Weights of a small transformer language model: MLP 256 GeGLU.
Each number is 200 + 30 x the weight over its row's rms, rounded and kept within 0 to 999. Layers, rows and columns count from 0. The size before them is the row's rms in percent of the matrix's.

# layer 3 attention output, 96x128, rms 0.165, rows 55-80, columns 0-127
097,169,190,206,259,274,130,221,215,208,193,190,213,214,199,210,158,168,161,165,220,215,184,160,167,207,231,173,124,199,225,190,234,159,180,195,209,226,213,153,179,194,125,183,204,171,131,172,215,224,232,153,254,269,199,226,199,168,178,191,166,196,184,244,233,201,245,215,203,164,207,198,199,166,180,188,167,179,232,246,222,174,161,191,199,179,201,223,159,178,188,255,203,200,190,176,188,176,227,217,177,234,230,225,207,183,235,190,159,204,207,210,205,233,229,200,208,191,176,143,248,229,227,171,171,165,155,229,196
104,205,216,186,210,207,228,222,163,197,226,182,261,194,212,216,192,231,250,171,223,197,157,201,194,179,156,182,205,218,241,224,164,212,167,125,213,199,218,206,172,150,222,192,152,206,140,170,167,179,177,118,183,223,164,187,209,203,197,184,247,181,204,214,236,149,170,229,179,214,177,214,247,194,175,173,198,175,162,173,201,193,245,185,245,228,182,165,237,225,245,243,197,217,251,204,194,205,192,226,200,176,203,240,186,131,203,171,215,241,149,223,224,237,141,252,199,214,162,177,199,204,229,201,168,205,226,254,149
100,193,196,184,137,264,174,182,231,158,142,206,161,149,222,243,202,208,189,237,209,131,209,265,238,214,215,186,215,188,171,198,169,187,163,200,178,144,213,206,224,231,188,226,200,191,191,195,256,194,194,216,231,212,179,186,132,241,256,177,187,202,171,177,224,151,205,185,179,213,238,142,213,200,227,204,190,206,195,236,236,155,206,177,224,215,192,178,278,200,206,244,185,189,232,211,226,237,212,268,161,223,219,193,206,191,243,255,189,163,191,169,157,202,201,223,205,166,172,251,217,200,203,200,191,177,221,244,233
095,147,213,180,224,199,218,163,292,70,197,159,189,237,219,180,206,221,178,219,203,204,232,149,224,173,158,199,217,195,228,239,179,185,169,164,212,220,207,198,210,210,209,218,145,177,187,216,179,209,202,191,198,210,174,194,214,221,190,201,207,177,152,205,264,158,201,207,216,179,178,157,177,180,210,202,190,220,192,153,203,185,188,188,177,211,201,216,179,184,178,111,197,192,242,175,165,147,196,150,285,164,223,186,203,205,178,190,222,143,203,216,171,198,243,240,199,194,196,170,170,156,211,221,203,196,222,196,174
097,169,218,171,197,192,141,212,197,191,190,217,184,210,202,183,160,176,106,206,183,207,224,227,173,178,180,165,185,221,266,168,182,210,171,209,203,201,197,180,264,214,188,260,167,202,210,153,168,276,215,204,247,185,169,139,170,194,174,174,200,248,190,193,186,171,181,217,150,191,223,163,207,137,239,155,196,174,183,250,169,273,185,186,158,204,181,210,223,166,193,192,234,196,176,232,196,210,208,202,167,173,179,230,181,180,235,217,197,207,160,192,220,250,217,190,230,248,178,204,192,208,187,165,187,152,139,158,190
107,196,214,197,148,226,286,161,153,165,243,231,197,206,191,269,176,214,213,125,192,174,195,178,153,237,241,214,286,220,157,216,223,179,234,204,159,195,237,172,213,234,185,239,210,191,196,221,244,112,218,196,235,203,183,209,221,168,199,212,223,148,182,206,163,197,237,234,240,204,176,207,180,181,196,207,208,218,218,191,213,205,246,248,222,217,205,193,220,193,183,194,162,160,221,186,214,181,197,208,192,195,210,214,257,219,186,157,248,161,199,185,164,207,265,215,215,180,231,232,182,191,199,227,223,196,215,217,255
099,201,167,250,180,235,200,164,188,212,190,214,218,200,207,192,203,256,206,202,181,268,155,202,205,240,205,196,272,183,210,267,246,188,239,164,218,197,188,204,189,228,262,251,201,123,194,228,199,200,229,221,270,236,198,157,196,168,169,122,227,211,202,196,155,183,155,221,199,193,172,210,177,179,184,195,247,187,182,154,157,211,195,152,224,220,243,185,187,260,180,163,170,188,203,197,218,179,217,194,163,207,172,184,222,192,179,231,236,215,180,200,177,194,153,189,195,228,155,211,196,192,197,190,224,258,172,259,201
100,239,230,242,188,237,173,208,189,177,174,199,139,203,184,226,235,180,163,197,214,183,175,202,202,183,195,200,216,190,229,240,172,128,205,211,213,208,241,207,204,159,216,222,132,185,173,207,185,121,175,162,179,176,245,226,212,183,170,195,200,242,166,208,201,279,253,200,194,218,169,218,247,212,190,219,150,167,197,168,216,234,222,168,204,175,212,158,201,220,207,214,195,211,143,217,172,131,198,181,201,186,194,176,196,149,145,272,169,168,166,260,199,208,200,217,178,193,185,165,181,249,202,177,150,197,214,195,152
109,186,185,199,202,206,186,255,209,190,207,201,196,176,183,193,220,159,287,181,216,152,226,150,224,275,201,208,192,192,224,177,255,247,153,138,242,203,198,228,176,215,217,156,187,179,204,192,271,205,221,218,142,216,219,177,224,209,217,205,232,249,195,197,215,198,177,177,218,215,165,159,211,167,222,214,218,196,207,260,252,160,213,169,184,183,233,190,241,209,182,211,148,192,201,200,242,170,251,237,215,178,242,214,175,219,151,202,145,237,256,186,190,209,176,228,253,194,198,167,217,157,248,187,187,196,210,194,163
102,203,236,200,171,217,221,189,235,177,262,179,180,254,186,206,179,242,206,189,190,217,180,186,200,196,202,140,221,156,196,188,176,196,205,235,147,218,181,208,237,193,168,212,211,182,166,207,195,203,213,239,168,277,197,223,176,144,185,189,256,223,159,192,194,196,147,207,227,162,192,154,197,162,206,210,235,205,145,215,224,155,202,212,180,188,196,154,221,194,173,208,186,168,210,162,216,197,214,135,290,173,252,190,197,239,224,211,196,210,154,156,246,197,185,178,228,186,212,185,201,106,171,223,162,206,235,162,226
094,165,164,162,169,189,133,199,192,229,229,222,188,239,163,243,207,226,141,201,203,252,225,209,241,245,205,150,225,197,211,180,179,203,235,220,198,246,157,156,172,180,256,198,191,162,244,221,130,153,182,163,177,130,213,162,263,182,225,210,220,225,186,163,136,234,210,234,170,187,203,214,166,221,199,240,198,175,146,181,194,170,177,200,224,137,210,188,232,243,208,230,208,210,138,180,177,184,136,189,209,194,178,216,208,206,181,224,241,198,199,216,200,189,196,197,233,217,239,196,232,198,185,220,208,188,199,188,225
090,192,161,191,161,196,215,207,189,210,263,226,170,213,188,220,196,190,265,230,163,206,169,162,255,219,192,177,225,211,184,198,167,203,174,213,246,170,196,266,226,188,173,158,229,225,205,174,249,197,187,196,233,186,212,212,201,262,202,210,197,182,237,187,197,197,145,192,208,223,152,269,205,190,172,201,235,193,192,149,213,151,195,214,213,196,165,178,254,198,179,217,245,167,231,120,218,234,170,163,160,168,153,181,190,197,210,220,191,201,206,194,186,191,197,177,132,199,180,148,172,204,197,227,281,173,251,197,248
109,194,256,229,182,227,161,190,191,224,206,217,229,171,229,223,252,240,227,180,211,229,173,161,189,257,208,209,217,245,243,281,156,177,194,211,261,183,226,215,204,192,176,205,212,210,194,146,245,263,194,196,229,170,211,197,254,208,148,157,173,245,222,233,197,208,166,228,219,180,237,254,207,225,213,222,237,193,168,198,215,164,223,188,195,205,157,142,199,163,237,179,200,200,200,171,206,167,208,160,168,224,195,205,245,191,172,248,233,200,164,209,268,178,212,180,220,215,159,226,189,190,166,190,222,240,156,210,240
101,186,165,231,155,207,170,206,227,223,186,211,206,185,296,176,160,154,215,213,185,196,177,234,286,183,227,194,169,205,202,186,192,210,172,175,181,166,228,158,140,111,195,222,174,190,234,252,194,217,144,204,200,251,230,163,182,199,185,160,201,251,202,223,216,196,190,190,157,167,207,215,222,210,183,228,207,191,133,198,229,181,174,197,176,197,157,189,179,237,176,206,232,174,184,186,153,258,218,224,193,219,184,160,226,197,187,191,215,156,156,193,229,240,201,206,184,254,175,151,216,188,244,199,219,152,184,196,188
094,222,228,175,254,219,217,215,184,237,217,217,184,155,191,198,210,182,189,155,136,151,225,237,162,147,257,214,170,211,202,161,202,169,193,211,135,213,139,231,153,211,222,210,244,188,165,225,150,202,172,200,168,182,155,160,210,243,215,159,178,180,208,203,188,191,223,195,198,236,186,164,224,185,162,207,190,251,170,178,229,253,226,184,153,216,232,233,186,215,195,176,208,141,192,206,192,230,199,224,233,209,217,183,201,192,215,242,190,206,161,198,259,159,209,203,187,225,220,137,245,182,245,186,197,160,224,205,273
095,218,232,213,156,197,221,165,269,200,224,215,208,220,179,152,215,211,194,179,186,209,185,169,219,175,207,229,241,259,243,172,197,259,174,198,203,207,202,215,244,202,169,238,128,190,243,182,271,166,145,225,212,190,174,175,205,234,144,164,155,267,224,211,246,195,148,181,179,175,177,272,199,197,176,174,187,224,255,208,187,198,217,197,228,205,223,193,193,203,212,142,203,161,192,193,143,179,251,229,199,226,214,214,204,193,196,211,205,175,209,175,191,206,203,132,195,170,209,230,171,206,182,173,215,237,164,175,257
096,225,211,212,249,184,221,146,211,257,258,235,236,248,225,130,188,203,215,235,149,197,218,193,257,288,198,218,200,246,137,219,235,186,228,174,171,185,198,217,211,179,201,277,190,170,150,170,223,152,178,227,194,195,238,194,222,204,249,233,186,228,209,185,182,199,160,218,195,230,222,187,147,208,130,197,210,225,214,198,185,195,191,192,195,230,215,186,255,253,185,198,180,242,234,162,232,213,173,227,195,181,161,196,196,232,213,208,235,216,207,192,226,149,197,180,229,221,207,164,201,199,204,175,213,169,156,216,194
099,223,195,215,220,291,163,223,228,175,235,199,205,161,287,203,240,196,184,194,191,197,173,230,201,182,194,184,243,275,185,181,171,217,156,227,192,150,145,211,185,172,138,161,172,192,191,191,188,223,172,198,196,181,158,223,112,237,214,218,157,233,212,179,190,249,166,229,172,155,218,251,205,177,182,166,182,189,186,192,232,214,154,179,210,222,175,186,188,195,178,229,218,223,157,178,189,202,191,206,184,206,170,188,171,181,156,214,204,148,220,139,211,230,205,150,258,219,188,192,227,189,185,169,198,201,179,205,173
110,185,243,165,204,164,212,244,157,186,177,203,181,148,174,204,186,183,191,222,159,197,203,186,214,195,222,160,241,158,218,140,208,169,165,213,208,148,188,160,190,245,151,208,179,187,199,157,186,161,160,168,159,156,199,278,168,258,157,217,229,186,237,212,196,158,212,180,130,164,194,225,215,222,166,186,208,200,154,177,177,176,192,217,192,200,236,249,202,132,180,208,227,189,160,217,233,185,223,171,165,183,189,243,189,197,198,184,207,238,195,219,187,231,189,222,193,206,199,122,213,192,228,224,213,144,248,211,158
094,208,258,171,240,226,202,177,175,208,185,188,188,203,222,205,213,217,231,143,169,191,188,193,231,249,196,210,206,177,245,165,216,194,206,213,182,228,179,228,175,204,146,183,208,298,210,211,177,168,233,207,210,242,130,184,149,185,234,190,258,219,227,232,185,132,138,218,213,211,197,193,187,183,223,208,171,227,225,223,227,238,173,141,250,219,172,214,193,138,212,221,212,192,253,207,230,177,237,163,193,178,171,201,239,210,210,130,192,225,179,182,215,247,245,183,174,221,171,197,202,225,205,169,158,214,249,216,192
097,200,222,180,185,192,184,161,207,165,242,187,237,192,131,222,209,180,195,168,190,142,158,202,211,245,204,115,168,198,263,182,159,252,235,193,177,164,207,216,164,250,171,226,217,226,222,226,256,179,131,265,235,203,176,251,256,183,222,139,187,157,241,186,190,188,201,184,236,222,167,230,208,226,221,171,231,165,263,186,201,198,180,228,194,185,200,198,189,169,218,187,208,179,197,216,232,236,223,189,167,213,178,225,210,208,187,196,177,214,220,159,165,228,216,196,190,178,199,221,205,215,218,218,233,196,199,122,175
101,192,227,184,211,211,198,207,197,254,195,158,200,163,187,230,205,173,123,190,275,207,225,259,173,215,183,163,167,193,175,208,159,186,161,182,229,186,191,222,180,167,161,216,217,188,228,251,148,185,251,208,231,182,235,203,226,195,193,226,178,176,254,200,146,208,194,154,139,261,221,167,182,200,206,254,197,218,196,173,185,216,166,214,201,204,140,163,221,192,205,225,244,191,183,159,195,189,195,189,151,228,242,139,205,182,166,240,188,262,185,173,196,198,240,181,232,184,190,237,174,204,172,173,203,155,223,148,177
098,225,124,179,194,209,182,200,199,172,167,247,219,189,211,246,190,210,199,205,263,237,208,176,202,250,204,212,198,179,173,215,175,195,167,204,222,184,141,192,203,185,242,213,154,178,247,219,230,188,158,193,175,240,179,229,257,223,262,220,209,217,206,176,201,216,226,216,171,245,210,129,206,205,159,228,175,173,218,145,192,192,252,226,213,184,212,179,213,228,221,155,187,214,229,164,144,209,171,176,195,225,188,222,223,247,210,183,187,202,181,274,208,188,164,184,177,203,191,186,157,129,234,212,199,189,187,288,166
091,169,182,218,247,146,189,160,223,179,189,119,180,139,213,195,187,204,154,176,178,186,258,187,247,210,184,225,187,179,149,181,130,155,187,234,212,231,167,185,180,179,172,205,196,133,208,163,176,179,193,206,178,207,190,180,214,230,158,220,147,236,190,235,179,217,208,189,199,223,220,188,203,175,214,234,145,128,155,179,258,162,165,238,216,193,189,206,211,170,245,208,203,214,238,188,154,200,173,203,225,234,239,234,229,204,166,195,208,240,182,215,234,236,193,183,229,204,215,209,211,233,228,232,192,154,171,249,186
100,225,193,168,223,202,281,283,191,208,261,242,226,209,209,253,247,239,175,178,193,174,223,215,172,267,195,241,200,224,149,208,178,227,186,226,241,174,203,149,206,167,192,170,195,225,203,243,239,215,262,207,132,207,134,221,171,179,175,141,194,240,173,222,230,187,190,244,225,237,188,161,253,174,186,205,204,198,202,166,201,218,198,215,260,198,174,181,241,204,167,164,185,184,231,221,218,220,185,207,181,249,212,204,208,225,180,194,231,169,157,232,194,240,215,204,192,170,228,203,166,189,185,206,212,174,189,193,192
096,194,218,166,193,223,162,238,207,222,205,237,187,185,221,182,242,228,190,186,155,215,187,198,219,227,137,193,248,125,239,210,246,210,127,194,137,203,239,154,192,238,201,205,230,223,255,160,181,216,238,169,184,203,136,167,186,171,177,223,163,182,172,213,164,161,222,250,164,195,184,152,221,231,188,206,223,191,177,193,187,223,154,211,206,219,212,198,194,184,120,223,169,196,187,178,190,210,202,225,212,205,175,201,227,199,169,177,204,181,194,258,136,207,265,226,166,182,240,178,177,225,196,213,183,188,194,203,132